From a checkpoint of a small transformer trained on Wikipedia: MLP 256 GELU, a variant of Adam for these matrices.
Each number is 128 + 24 x the weight over its row's rms, rounded and kept within 0 to 255. Layers, rows and columns count from 0. Numbers have three digits each. The size before them is the row's rms in percent of the matrix's.

# k: layer 3 attention key, 96x96, rms 0.0806, rows 68-95, columns 48-95
# q: layer 3 attention query, 96x96, rms 0.0827, rows 69-95, columns 48-95
# v: layer 3 attention value, 96x96, rms 0.0754, rows 64-95, columns 48-95
# o: layer 3 attention output (transposed), 96x96, rms 0.0745, rows 64-95, columns 48-95
# up: layer 3 MLP up, 256x96, rms 0.0931, rows 0-68, columns 48-95
# down: layer 3 MLP down (transposed), 256x96, rms 0.0798, rows 0-68, columns 48-95
k68 097:129109161101142094132124098100198120136127124142131128091100118129118134123135127113061122134114152135124198128150131110124139116145122070119144
q69 080:130128083180180162125132112115121126131126087159122163138139125146118131128109178117100142132157107124111124157125113107093117138138129104067126
k69 081:109114169140120162149129131090156140138105163108114149140145148150114083140150142123143124131138073156121088128116143130096146126124116162163164
q70 094:117145132129109128100116128155088096123116113111100119155103132125122146107099133133121120167130179180106128122100099118140124147114189139102132
k70 084:075165157114121119106121077123147097116162100145101107131103100130161104101133115099147121149138162181117126094122106133111136140131171097137113
q71 091:147167131177116117101141106126141096124131113160144149136109150105093129100100139152149097132120155150113116138086123093130145120074185139113149
k71 099:144140132097171064114124071068178092145134132117131117105082123091123114123162140123125148137149166130075150119136149134145142149126133125151123
q72 114:141147124112105110091148164131139114108172127107108055160119113106145102080123089111069114119134141134132096107118082165140123121155125114140134
k72 109:096160157121118146093108162169159117106157127142117112131125094097172119113127100126092124150122120125118136102118139093127098130143137094122109
q73 093:113175113170127127123111121146199083101115141163156155143110106062114106142125137145112124149146154147105066173097127129104109113106147099151114
k73 105:112127092129148072110128131145161085167118127119106112125140119054165110110159127153122110167153152140122116132140105156120091161124116148141133
q74 092:104148110153117119138119146154112116127133105196127169124122161114140124167106158122154125142141140138133123147150134121108103153119169099117124
k74 082:113095127124119111160143133109139146132137140142116121116139130156128135111172147105116111136157151117122094148169156115121136064181087178140114
q75 080:126102117186128138136108141115139091145129094148129186111139133133156100101099163150118132137139146126111109164123105106086091155155153118083112
k75 073:130104125137147097149129113085150157160132168112128136146130156116132115150163111134153126118129124160126099162136161118147113076139090118173134
q76 088:156099158072129131151134124125154127125156125073136084097135128129140133156141076112136141105095119124130131130169156150117148100152080146157116
k76 083:140119091137109136125129168182138136131188103130169121148174175164114138129099124111161140128101092113158073183139127107121139083101127106116138
q77 076:118129099169125113115137162146106112125150080155130157130108128132119135136093175125097096151154143127117122116132088113100092162111146083083131
k77 071:091112144116138150150131164132151137090144148111123099132140115141144099118169110112135129118112096139094118129139155103108152087163081139137166
q78 093:155152139109106146109173122116135156124187121123141088121131155119110140151140080104169118108079146111148147114148155104116150122114149116146144
k78 088:116147128121130131144150104095158173113175130161154133126114139131111130085112151123100147123123147074134133173180151088137147121135122142134134
q79 086:122131132055128116124140112113142152108136161129116108116157154156145122163157088136152160136163103131149139109137181127147151106146098122157115
k79 083:154140105125097123132105144109120141106122122186144176098138137141146160115098160122092096174116119139145158128118135098091117106132141069074125
q80 072:120120129113142114104123155138121160135145155104144107130136107129151110086135137109145154131165111130162123097116133113184173134145119141151145
k80 070:141118106134145144149103133140064110133088130162133127114116121149172186117099134113107086128127161136116172106110136133150082110134163103094130
q81 096:133127086125092102083111195121086162144172118147144121134105128141153146128109123153101093134088176123123146090143093144121110128124160129122123
k81 091:084121153113150138128128160148095136140159115123115136126132094144143151100132115130083143089143138111120125112142143116158109099124136131113079
q82 082:110142113116095118131116124127113122151132087148148162114136174126118134175109163139141097144085139123137136131165106141075091111120132107126115
k82 078:096109137118111133154148144142158131122181129139134123116158134145125118120149122110138126123163136122134086144155149118128141109144075142131089
q83 069:117136121126129133130149137134127149141167185129111110131134111132145106103157121124155141102161113139126121106107146126184181113140144142142130
k83 079:139136086144127109134111110097088115161102126151134148121100115096158163108098156142123125130139165127096165142122104132162079175121151135106122
q84 097:136112119182132127173133106144147122097106103132123133118127155132137134158100144140131135120128148144088091144121137128115144130115105127165151
k84 087:125105091144125078122137128113166116146125142085164111158134166105101101135139108154117098140111115145091091128136144145127183091129105115150169
q85 103:143156155133121096074135127148138129149158146151179154137110119093138094107135155123138097124088122131156130128120150099149110118125180132096121
k85 106:159107145107162091125129121142113128154130121149135108075107106104151164093126158130103126127169180106148154119142137135128045124133114159111096
q86 091:141116150088120081103098159156122131089142135104115078103140112113133132120120055132097136137121138142136153106132140139143118113166144166143119
k86 086:131133122112123114118080145151125118103170101151120086114144093142145177101111098115140135157120158150125153134101117093114079113132148109094084
q87 074:104156151124142088088113120169112111181101156114126153145129107125116123102113152163149131136163167136138117107078105076167132127126164139113135
k87 070:152132112111161120118121077130101110136098121139103107105092095099132146132116137102142123121177162152117152110102101121152088151145174096120140
q88 089:150121144115132108117123138143132143137122151106126100152100114114136108110127107123132139097162136143142119080083131116182183118138143135159136
k88 083:162158109126134108123106115158077099129087099135125108112099122128130157124114157141127125135121154147110155097087115117128093138114180124113136
q89 094:124127126143115082091119142178118120149118127130160146138107122122141120087093133175124117135112179147137121104082108118156121130132179130114128
k89 089:121130143105169082111107105134116115147098112122119109111085091139136171133134115111121125128152156144117141107127156144145076110140159090107106
q90 084:104130148135115106111126138137096164103132117124094126136123116123106061097157105138090115132115094135140143097099136134166130109126166119116134
k90 085:129145150105125115113122106135078150097121109117126114101100104125145086125168114134100113154100139130103186095105134154132110145114124152137077
q91 093:098120087169129173162138112096118123122144119189129165104154133140147134131163169124134116124153096110139128171158129127104104133130101122110120
k91 089:118096123167118151159144162081157160138130169115134149157154153112121116137126144152127111125130111114153102162166130125130132123132094172147154
q92 094:131137121153136117104114123154127097172107113139157167116119128087108147134089184152146136124128177106116097164116115103112104153086168128100134
k92 094:130107111117138125141146079139146115139093135076118089122112119123088138125152122104168152121195179126123113124136120148145140111143136149149105
q93 093:109117116114092106107098178119098130126152105108163117123108151150135133136129118141080068154066143126110140095147127158088073140118132104125134
k93 100:098142144098113134125120165151148160116165120139125108123144098159134094106144086118095141097097100123103151103160128122133137093099099111128096
q94 074:130104147131124151144139106126146134137135122128148147119132058088129127117166115142144151120123148089146108142100162094148125094128146126148116
k94 075:149132106130137133151124131154077163124125136124105124104103105074082143153152145130150154108133132105146148128133139123150105151130135162135105
q95 099:118093126121143170148131111089170152100117150105091098120144117150122132112164112128119156105158142121110129136152125139127150106166082108146115
k95 102:120145087178128121136131139139110139124137163126128174172141169100128118149122136160176115153112090116150100168106132101138140181119132117126180
v64 084:118112121129082087137147143186138142099142125103137118141157164129146110127097112113179111090173155124118127122134147075102164139093156110105110
o64 088:142140128089130140138140126102142093175129129090116115116108122141155128127160129142145148140105123086136145138085136139152100153150135110083146
v65 078:111142139108101112131149159129083151164149137097163185125160159143137121143137134140132115104123143108179121122138131133120107091113146111093127
o65 076:125138148160146124123131151147136119089122095126112128146073147093100150127096176123122103143089131130125127135059109160101142149092143133138133
v66 083:101142094122118099168099109129117150079143121125090108083126141118118094172142136135175132112109157125122126107115136128130117161145134152146137
o66 086:185150145131139110134116149102135110142100140158120150133120135140099157129118093125111124139135125114099122141149172130059137126132119138122094
v67 074:156109196108111169119123136126144145129158145114145143146143136171194168126115124122145161104120087119124124092122125159107173135119112163093145
o67 087:095153134134114103153152096135145123135102115072138064148135111155088116106129138129144142139147120132122101097119122098178103134144142140124164
v68 069:107157099165123158101140100115112155098126105128125126126126124127136137125125149126116122151176108145130187123128159103143111099170097087135083
o68 076:160155105110153150115130148169102123115127165106135101127069135128114144142124129132128152124103169105161108124157115090120101092106170178157132
v69 078:132132147133150114108104178148129126151179128115115165137180127164140117175123125118083133133105081166138158142138126115127129133124131117112125
o69 080:114111117157094128176147127153113130146184106143110107168136148110102148164111136149144123136127124121110103139060157118116087115096161119125134
v70 067:135108082097178104147123100108177169129138132109120108123114143116112135126121129130124153125146161150123175132133123187147144109157102087149137
o70 075:123117154099124150120131143122132112127095139114095071120164105146127101090127095158143137096151101145131117124173150121128139132139135142162106
v71 069:122136101150147114113141173166105149128136135131138139089140108155156134119120090132145140150120125142141098180121175119132112109111172133116168
o71 070:106123141167129154146105134134141163151147093149092142131120131079132124122119142148128126116157141077110119126081118132103142147097131126139101
v72 073:125110123115161082138099155147137150150118173105156167073138117086131100154131128159089121157148087105130125119140150146137110075146139098146083
o72 075:115128147162145144050142116159134141132104122149095081161110109141124141112127124140112140109120141138127128089146129154162156118116105170144132
v73 074:119125124128122093139160122131047127075129113112158167104137143123099108119102159106131108099155162123142145128130100115133147164112127106147155
o73 083:156115074114102141120153110119137104117136169130116157153099118106120150112139151113098124093105124094143136149109116154095135118138151097121137
v74 072:103150119092130156134105124101143125072133126117141143113082158123114133162126159144106087138111155172091167146134158115116120137141142025151122
o74 077:174159109126133098122107161119109135115125172164141150116134108131096154159096131129151146120127116112175164140182132100088122100161100150168128
v75 072:145094162114132162121126096082106137131136109098102125073120125133151175102127153129103091089109135118138146099118131152150138141151115128130097
o75 075:118134116161105094113094130105135148103124147122126093150124144168110102156142085083144135141101104159110123129194127104130124155135129142110101
v76 074:095144147125156116141148154132112120144166144120117180080178143156138116158116125152133120114109078116143122117124159122134125095118143190097134
o76 074:117103111163113120125092090144122147126128100139088105152124167165126091125143114132110132111123175145091118148063139123113098147134157105124104
v77 074:141134128182142116097093155142121119140135162150113084134181110148119062143124179151146119186118078140146130127127162143114087164123109163159158
o77 077:104118157126107127168149116107126126149154097153101168153121130111139153141136148146114125113143155154096090145092114109161153111081170083088100
v78 066:113132107124103130056106107116145132101179123115126108133155171155089103147101134124154120143143139110107126131139087129134163190148155102132094
o78 063:177106110099171126144146109127130141140109148117124149162140117132152143105155094117116157113151084143146171155168140128153099099103117110111139
v79 077:105136124150117126113105178137149180143140123172122194092121122138171157136103137141084124136068108119125139153116162087105122106103140118102145
o79 085:126156127193135095131101170131121134152138113120146152113079140109136114174098155146161104163114137117113124134083107114100111135116144154128121
v80 075:135145132138125139139124075121123138152165154145117148169171111114169129153137134139143205114127068127153130032117131131140112161122105105135104
o80 082:107103150086123121086161117158098111114119106124113101153128157139094112129140105117101123136125171171082110156165145104156128082121172178103134
v81 067:117140118103124151082124092101132169142140143123153122156099141174165094076168133136102163187125083123142111104110115120133138131133102111137158
o81 064:126125132119119111121122129187130109115103118127152126120136111103120159142112114133154120120147153141140106111183112093183132119134176163097126
v82 080:118107113156110121150112133197169119175157141120143113174136158104135088146106152093158096136142120122109115093133136096114153183129126119135139
o82 090:157176147098086122140140109091128084122121106127132183098143127129144154139166132135101134156122134165100116159103163160131087132146131112101126
v83 073:140149135116145138146095143070141154089132107130105138142190108101151167081157159122206155101116141137160152095124073107138141154111137112108140
o83 079:130127137128116148139136154145113083124128154106132111128113166168109102126127089108084100138104134112134108115126152148098087116150082147156132
v84 077:113120109106122168143083155141122146115139128180148168131095138184173152124143133112102160167114132126121144139132142120129152132133129094068089
o84 076:154160138138125138095152137201124123124120136099143124101131108060107143122088146157125126125117150108135131105095129098117080100126131151185168
v85 082:140112137086148102126132107096078115123115114070154126064118119104108125145127157130111102142115183105129136156127108126150126140138159171170126
o85 087:148132100161139123111114143148144169097106149188108120179141128097100142110126110100101126073119100161135138105192112174128159131126092109138126
v86 078:128126125140173132156098120109116115114108139127107144081100124087144161153089126142098109089119145136086155088139113113115125172151106092112122
o86 084:138082108160120114122155164098118135122154138141146130123159122173088144143138155130133144149118104116090150120115120165133105110173107155165125
v87 082:084136114157116095099150137074137148135141130142143145128115103064102116187167114121061136127118126136134100137118128097127112108157125140140154
o87 082:121087122146123121111119146148146135156129136131131166110113158140165120106111163139135099157124149133140110149134157169159094112095137120112101
v88 078:137150123118150154129158115099141132083133111155184150114107104140130121047114126116141173103137178101147139155118105142128130102117144181159140
o88 083:112099101081103157102068135134114125119097163117103088134106114143152117108118116132140115092129127115172141130184118092151153106120124118128146
v89 080:122127078134098072085142133124099141145132121101132118148128101123113127177163098096130149113121148117124106130126112121168144082134153103173095
o89 084:096135159125136144131126151147137120132112117120123154140127178084160144108119101099112138092148111163142118162135128145095140134066129145117154
v90 072:119108119146123154139142125105181126101165133120128151193147195123154116185090127130096104120072116152117147165129151140121126136124142076155120
o90 077:168185138098108108136119100091090154120164127139137139118121125152082162104148152097176136142163090141158115145097148130100113107119118131143144
v91 078:149126093127144098122122119155145073158094123129081085121119092144113112065127097135136175153163117136123113117132150113128118111082135163117136
o91 080:074105146138136164136125144090140152171154117119156108137155139129183116171143069146139115103131126091122149119116081091133136148161111118101129
v92 074:149088115121126139163116108058156109149107123096109144153099156108116077141117159116152131125128134116151128134117137167137146129151101122178165
o92 078:100173119102106119115119108118111128107122146135120110141171097180132129088160110135115127120155123161147101108184161141151130138153097141144102
v93 084:128142119078162117138134089094130106173106120115091093087110108082116163126168159126092154136147109130126176104140113135155119145148101131154123
o93 083:143088119163144155094119144162117141087101123164131112151148117128114110114142088128121108091106126152118122103193119143136094119161134143124137
v94 081:128114087113134113134092096159148120183121120124118108164100135091130141164130114138136161118168152123146131123125147112139133124138087180184095
o94 079:140157160118136125134126168098103103147123125123116091094130147123160116116173101119120100135105109190124099140165112163148130137131125136098145
v95 072:134116135133103111121150149153151095136121144114153158103135124147170114104122127145085102125097155142147101165134170111098107060109139123115126
o95 076:099149098175161133105103135113119177130123096141107157143064115106113172156134190145145116150121123089146131101111104166126127147124139134129129
up0 104:137107123090163123097082141148159112098110165137137145156090092134144150113112124141147107078135081109127127161120094115127140116132138141115120
down0 092:114129145128118118139171112115142143140133134127131121131104115095121150103147146137130126138117146126176169102150096124075115110143127071166141
up1 122:113122173135144120082130135117173108141115128113119165103117140106134083150112109124152109128114125123138129174073118154152152149109167200182144
down1 117:131129138105120143119129132168118070149135126152159103171128159151059122138111143115115105148159106127062178152120139130126092097150115163110113
up2 073:125103128082145160145103147142174126110139147129109049121136142100151136122123116127113151119166153138114076139118123135145125140149126158122176
down2 095:120152118157144140109145140154131126112122090167154168122116119123122123147097153117121107137126160164120087139122129124144098132108161151148101
up3 133:131148180168146085079112131103151116118157135138085108152099124122121108131134122129108131128073160191160111153117160130148151096140089126167113
down3 106:149108147145111100104155119069165102123120088122131134164120122153120112125152152135079153137121132123124110082155138177122136148101143134130148
up4 125:111130141106125119072115147104124129174088131161150125127128117098170084148139108112136095104143114163136164132086126147157122108133091162189128
down4 109:131129101104140148088126091175144145122124122130134102143114159098158121119132156111149135123153095156103150119139167153125109120121148162130113
up5 122:134120156124155121108110111114136124127157120117128133139112095097137149099113130140084161134148157155114101119114107101177126124167127190142136
down5 099:126130079150117142139093126111126107129120106140107124127111151148117106121169116110115107147158123088156115103131144106160153137159114163160163
up6 062:112143146084103115123163176155164121137161102113134067136127151065128120174116095133134124117126149111109108142090146137125137132109106148156137
down6 086:177113075121149117122115133137133174099109097152124151119127117164114110145155129102114096145126108135130119135114154152131111105112167126126118
up7 127:134165137130170122091091121093134128095132160148128156149138156134087103164151149138109159118104139116157153116111135088113136102145118116152092
down7 102:120121152153108124146092122157139165160083146106148120126110097152114130117097159087134158125135136141106127102132095154134131115144120183067141
up8 069:133122141078155126133136125181126111084104129094107109087139143141091168074117127158145158164125148146121132107128111141123138118111129133175140
down8 082:130141146126154152144147142096125148098103140102127142094102083166158158139146164100138100159108172144107095108160136145130105124126108101126100
up9 113:186103120113148151093092116119151086133111158095110117158128116093122161080158142142107095130103127153148160110115135148133161162132118162167134
down9 113:091117137106124127138112116122156135138110087131136116144119130156129120152084128149177165144126139115119128081132145103081133080156110100116098
up10 073:105145181115149115103130123138152135124103146079125076137148124133156172120158107105090145133122165166126124089110154164148148070091139140161138
down10 082:133141084109142144133118179097129175139115121125122148067135147145123105168126118119101138136111129097138180131163126136104126122132144133089086
up11 104:189088141081129120111140135129159148133100158127117085088106118095093165115132134133163107129121129145141158106110152177122165081121135119135094
down11 107:158125134130115099138159098165175137114156106097089130107129135154112150135107128136120144108138132089098127116179130114108112120091134158117079
up12 127:121101113124143101120127140163170128108137129112121128133139146078118131107168098110137083056139096188127102122114159125143156107155144130170132
down12 091:147078113143102106142128114110121140130148149140072138096125083126130120151140112127125132144143099136114114114150181169149111083121104143138123
up13 078:114139141132103081086149125153166150153167137140147177141124107137155152126151125113193129110124142105157130119100108130167152119100112148130105
down13 084:085149154153142121106101160114141165102107120134156124162105134075112170132090146177169138124136134132159097157125114130154124098144147161141161
up14 073:125121145091129157150098122098185156119116155142115131131121098166127129122146110117105093128116111133120126118142082071127132145105141177135136
down14 089:120129115142098123162123134128138145136087133185139148138127096156101133119130149153110128134127134150098101128096114115171105148109183142110115
up15 083:141092091120167153144129165122115102109124132099078092141117092096146147143078140153121165127183142147098126148123128152162120133137138166150116
down15 091:088142132084113110114114133140111137104168142112146133130097109132084139116168137139138145123167106101149175139171148147096138135107149151126147
up16 078:119152153090095084152167128128137126148120134160141129173108119152141133149124138119147126115098091108124121116131114098135162130089107164143100
down16 089:106160109155139150115100161174145128127108121100150155110108113139123078138134177124114119140115138155095093139133130159118109140124145122121057
up17 117:143130111151153138093108139127129102141114153110124119108125088096100143145141139191140168106137089109116131136107156163161142158116123142154103
down17 116:096085074115106087151129127136159113147142159153142119157138179122086144101114121134099131157156152090116113116156124108122144132151097129101145
up18 074:143122132122141124134186138160117128148120126083157078118106151089123154193096131133161156137182153125112104153102136139168138105142093126139110
down18 077:157138073131128132139105128143124074139085099156125165158094145109144115149108160143097081123120179128144128133125130162136128114103143119125129
up19 118:127163162156156146118115116111117105148134148093125105170146103073110145107106125142135122139116103118153114118090147160185190128132178138157085
down19 099:147135159143119202118154129134119090107122097126136110162109097151162162173098167132109105118137152154101149133116107146135161115101095155095142
up20 108:153127167147154123103149090116141108105129115147094123129162085124139173112133113105136099145097115166115120111124121125156137103167132143139104
down20 100:097141076120112126148156149138157185092138092109112128126160164125106134153139121117147189141109145150115118080152144153081157124113124132098103
up21 126:137122115135161112133137080096147120104095157138131104132134064138155148111133111122109135157142133131125153093112153135130166101148164098154119
down21 104:161143130111138139129164085124116126157127113131160120104117139111142082152141135109131152120146127151116121131079129137093123093132093120109153
up22 128:179139122141136149132121115117141104143140160148118129130150115137118121127120141155180124108100084144136156100106117186153147128115120135134146
down22 127:131071159125103126151118180153133130090115144108115135095140123152184122170152147148117133144139120112134126104120108111151172120141137172090106
up23 150:122107156149151159139130141079114142100117155110173123138136124140152120146110121154088102103163083181119107136121133150126136148161116164138075
down23 168:173120124141118155120137166120124142091112115153155126073130118129129102144129115120101088146122088165136106179079155151132141166112129101172105
up24 079:170110156075124117132123120161128110141122125067131082106118135121126147107133095130089115158080162129090103083123132141121144142118087118117126
down24 085:154136127131135111130115153129134151158117137109155123119132127124124142122153127143127126146096166129131115157119127132135132147119139136160137
up25 070:131136199122121153124127158162154134137123107114120119203137086115129130114094097138132128112117163104142133129095113099121140133146116135157119
down25 103:172138092121130120116106164099122139128114163159154133096140137157140153160138113087084107135081138135122160166129128173088090118132091113117126
up26 077:142120105094153099110139138149141115147146134162128122114140119144159148168130129148158162081138126123136137116122089139153130122126099107140104
down26 094:082131111143128114108116123135134157120105099147130174133090122118107121140108176146151083167145135119114083156126136118157144114111151141136110
up27 073:099139137110126131186161099095121124104109144140124079144122147156134125142138164132166146151085070116133140137147117104135158138114127130104114
down27 093:110169128130116124136137113140095122114079103155142177134104131139109127158092181152145099132116137136117097147113146110157132105093160133117118
up28 080:141074109113128124108169117150125138110147142092128093094154145088143183131124114146140169149170139125136113131131171174145147140141096132149125
down28 099:106145082149107092156128156147098124120122103147136169124090118165114146165101170150153136156177115156126115160143144149121158130138150090147101
up29 121:169148147105157161122168145163114111152100145126115121154092093125113139093115131153150161127120112150129154155123161141149147141154139156100111
down29 099:155164127108129157104099106174131150148117112127117108155121148109085120103099138131174131143112118115129112094129125139113130076138107100134166
up30 077:147122160150129120091138126105084146150156127046141104127114139068119114107113106114092085119115131123140174114119150151107126104174108090135112
down30 099:138168117155136123104139145154080123115104114147119184149078124107089108150117175145135104132140134127111101133093137136129133124117148112124106
up31 076:119123151125106119176146092131119140137147126123136118150081173093136102124157123114174138111082088102141134156127142131122123110109108161143100
down31 090:083156129181110125131117140150099140095106081194158179115086112126116092140112177144149095145141130123096102140121132153147132120081163142144118
up32 087:140094119081162141163134141113169124108123150156144097124108119133116160164130099159104148150126117147139155159127118159153139123132180105131162
down32 094:135130163153097126122098092113136115099145116126141138140090131130136096153142148074175186106140167083113126133127126097132136092126093142162190
up33 101:120159119118151165167118168150140083136109131135062137139141132117123145093145130143164132142136094119083141153116116147136149149140164114142134
down33 091:153126129128112133148129141119105106118140143154158105122104113107092144153140135173158159112083121109140133140152143094154149098127137061124158
up34 096:110138132142156106142161148116174111105145146153127128140148111121170141083100124137098136092149131098133127135141149152150140163125127126140105
down34 094:124130153111143184094141142119139141083101117123115106126160142149095138108163119098125139151082137112108125121171111092153149111144117089122104
up35 120:144104117135158138112131151108136108126151149117118124181151133118121114128111098109121151128153198151100169124093113157178146117163137142129159
down35 094:120106137111144151133084140092113174087113096146118130081125107139125155108163099155149114125150111112175087126112131122126080156147136161122126
up36 119:113098175118117104117107131134095152131120152120115123154136085108140146147120163101128127079149086151129150170084080115142163125118145146114101
down36 103:143157128123118139106124108112123157116129146110116169134122095101153108152150130093156134117104110174097119108065122150145133104135141096149173
up37 090:146149139129165123131147147159120113140134131135150125104151155104135113182133114092151135108184128122120103131083123115182143092168120138130133
down37 096:072149163147166120142150101109130102127144080091129142142084100173143161126131109155118138130117110115127124083112126078116148154148121172145136
up38 090:102149122106085133109125124121190153133118160094129158122131116137172110097152090132126127121171100130144093094104138115134186179098119115132120
down38 093:113119162112135123086176140110111085131181128117114135160113106132131109125163157129129114095113127126134167130126105077087159132145132143181086
up39 079:154077142095110103129123110132125135157098142094142083094147132113102196105134112172135166124143162111122172149161131140127126147139086129146109
down39 092:132120113148132137126138103175112117113135121133136135120142095084110163122115158140154130169163173132124118132113127178185151118118113136183111
up40 085:179108116136141090132068126189114120121114161091125133163104143085125124090160121123116112109128124146141111128092133141136118136142147145182123
down40 099:136162154131087132115165102120129102095144071140133105105130102150139109130177101163122145132148085111108166101150129130093118101111147095104118
up41 081:128106155146076174142121120120130157116139128083107126142112135103114120083136090107114109171110123127137117125124200139122142125120123163132147
down41 094:121174106173113111097135153154090139087097103161129183123106102150099124138121156141148093141166151122112113151113153116146125100070175109113092
up42 077:163133132138138078110124145113123104175133120116183100133114126116113144135142116144145087118071150104146138145155088148124119100102165151124147
down42 089:125081165135108128138127169149118096123138101092136118127110158134124150140127118140108136122131129141089087127031160111108137133119128149101120
up43 083:151103136066108084143152114169111110127126140092110123101121117100132184101161135126171151135176151118144128141133155144148153147147067148184097
down43 087:116140154140128167148121130133113133104120109150108138140144102121104085157142150116145127106151137125118081127118158109137166108086125151161206
up44 135:174151117129127098118114125156123130143117169140125115176132106138163081145118136100084115100166157167143119129115109116138118139125137111149119
down44 133:080151116138124154091159138111138096119125117119111106097116138151117165120147153202120107108126122130120121110135133096114161102092155126159134
up45 103:120128144139155102090139129121126108119171155155129132098134138138155103170138079096115117149159089130136084171082168136148187135118135126151173
down45 096:107096149098113097101144141134117130149128100117136093136108091161137112084116137151150113160125118134142139152121140126107123115129140093161108
up46 099:158113100113124109140115144169105126137068151136121066170101152122124106126140113129134113119109087147123096155141131128125145140109118177171105
down46 095:103141154117107086141135105162156117127132112096144140110117127154161117124126133127160145111130123162142127120174110061083174138144104118132098
up47 102:190118135156168108118118138119123123103128144115179112143119122152148100151114159167124150122135146177117129139097151112142109118138131189132116
down47 098:158095153113089146149126168122125121131151148098098117124110129164119128163111127163149137161096141085171130123090100137139163167145156071143093
up48 135:138146145137150067142128180165150110106163150170076120146103104134143126097153094119120139145111143146117142107091129151128154141083095154109146
down48 126:175149129128151122088153137124123130107142131139148124155101142145121142103111115100150135064097111139122133148112124155131140089150166102107149
up49 135:131146175147121092091107131096111092117171165125151077137121132140117142114098116111181155108127104116144131150116128182168149136122109179142137
down49 116:149144135113169141127117143164129093116144100093130079115122141151121122129130137151158109093116063126104166183127132134097146110157155144167104
up50 074:140106136101135120149098155140166129188163120124132122119126140101149121141156068134147167120107161141137089161125121141129140125100112161158101
down50 101:111155128168142119119112160165124103136111079177129166129106115103096114137131142125122109142125154158117081148091130146146116119095146152147109
up51 104:118105104094129139068121133160169145132165145108177114109125102128106153142128145154097114137143090154104160125116173171149132144142080116134128
down51 094:177162133129146100138135111128131132155106132117118123121137088118150137140108133080097142114122143142111104170125102154099173114116130155119159
up52 097:144088138119125175113119154132161149111134151130148125141163125094142134102122119082110145088130128151166145137124142175142130138164137098142110
down52 095:103125125141137110115127150121130147110152088097114094106134132121108129150106137171113127127075150091141124127198103142120152108099124111123118
up53 071:132143118119135118127130136137092170110156171156096118114093115136094131088141139159110130094164112095176105119147132110118168107079120100146080
down53 092:138116104108128134138162118109157129129173074126126117092149134152123132148149118110125156128102127115110143113122121158132091152127107156057125
up54 077:129181123145163128117158147108136129128127146107115123173126137120135134111139141108152159107121157129111136137130145118150120126154125146166140
down54 079:148117108174111109142116136075139109126116119147148152091165140114152112144174135108122154153087114138106134116154128156153121174133154123067117
up55 099:130112133137115143095123098121167098090114142105111153096111113118116131129101115148115153127108109098093209104140156155128139097135150093162180
down55 090:109148132112147157149138093158092186156126131121169126196086127154127163107130118138143131131139127129102122127112131109132135149114150136147118
up56 077:139152165143140119126129112143126133134122172131116134153107071140139122150129138128145139071152117156118112140113165123164139073090130161151127
down56 122:109139161126137121126150121161152119124109148106105121128089087148092138084105148151166124113162138135120113125108133119123152089095179133148111
up57 082:150116140133124143126127153139145138120117134094103118152089144115101091127123151135189147085129134145102088138145118099121141120153120127137148
down57 082:151123113125131131154099117122114135168132146093109143092151096180132152171126123107066124143095122096136190103205130120060110138144118119111166
up58 134:188143119149140115116123102100145120144112164129114129141102095154128076134113141141149122129142147114151132150112122119119150111084141125209178
down58 111:131106152125140152161122122118180137130126137130107146113157112081110123121128126093175121125119107145129143146068116093128130134138114133125141
up59 102:112114130150187134129172156124138150106138165120112135132104114101133067133115106091164149140133126155135143111129155104140138128159159120125190
down59 105:111104127119155140114143128166129089138086109124160122084127095129105141090138127096137122111143135090129138115205127118112151121128121155114075
up60 075:138118139093095093136167114156132138141118107096153105146123154122152189132150130121191161158089135118142098137135115137135137116096119149145107
down60 094:133146121152136095127155146180108102129088103152151176124091124134128157129121155134142122143127158134117131145090130157148117120106139140154094
up61 073:100127151120145159120102128147148137169135172123106125127137095113092108151141073155115113101122143098131144147113126156128166104112097136132075
down61 077:156135086168140122120134145149111107094105094163117145146112127118095144131091157151085135117118153142135106114148130119131083095109139115146148
up62 076:163113167126114102098103146101160149182120129100149137133133093124110149111116057127066115100105165125135168133137101125126138132095114137130125
down62 092:102140127170132123109121140153143116136110097146125190145112110125109130134101145149115096109153145140109130133099151145149130119077141108157124
up63 112:127090134140138153105113134128128157074138162127117135133140102118144098149173123117132140099127089161109136131144177142135148092153118093137119
down63 121:157125177090116120156126131126148124145116172125114090125137079139146159133133098110128128140152155120104131129209140140094105168130094101163107
up64 090:132138134161129138122136150133160178125130189082103129139111122135149109133132174155098144115133166138125107150112154136140120092155101131079104
down64 090:171122126117155153085124122103115111134156093133118115106120114107095121135139140093119122134120126148129137117174108129112092094098134100152168
up65 141:142145168095123127123137093099138134149142149130131107154097089112133104125097120160092138143147136158137152166105114164146154153140165130123109
down65 116:118065101112115122116082133112125124082113168107141138149133130108128133121144157126142182086146145110106125106176127117139076111133121121107076
up66 094:135107135103151131095132159171137157123131141156136108124112088129175103090082113120132115143148116128123124174137168193126115112124086110139088
down66 091:101108137084140118123099116110091113136099148105142120170117145138121146157160085130106151162133125140138156133226108130065111104110121148118148
up67 097:142102146140150139115074170111137128140138153158110150105140083109113080120106102084136113102178125132156126108125104131178146130149102120116128
down67 099:143081152130111109137141133141115119095148146100120150152109074109132148136167125106110161161098108175138096107184165109123101143112124063137098
up68 118:152141131154162119126099117114116089104154141117094132152152101117183121119127088112154124131141148131119126115074151160138176128135153148127154
down68 111:113144168114137167110113101123111145117153120133115115136138132094145128133119131080145160108151116134147132148167122080117101113114116088123113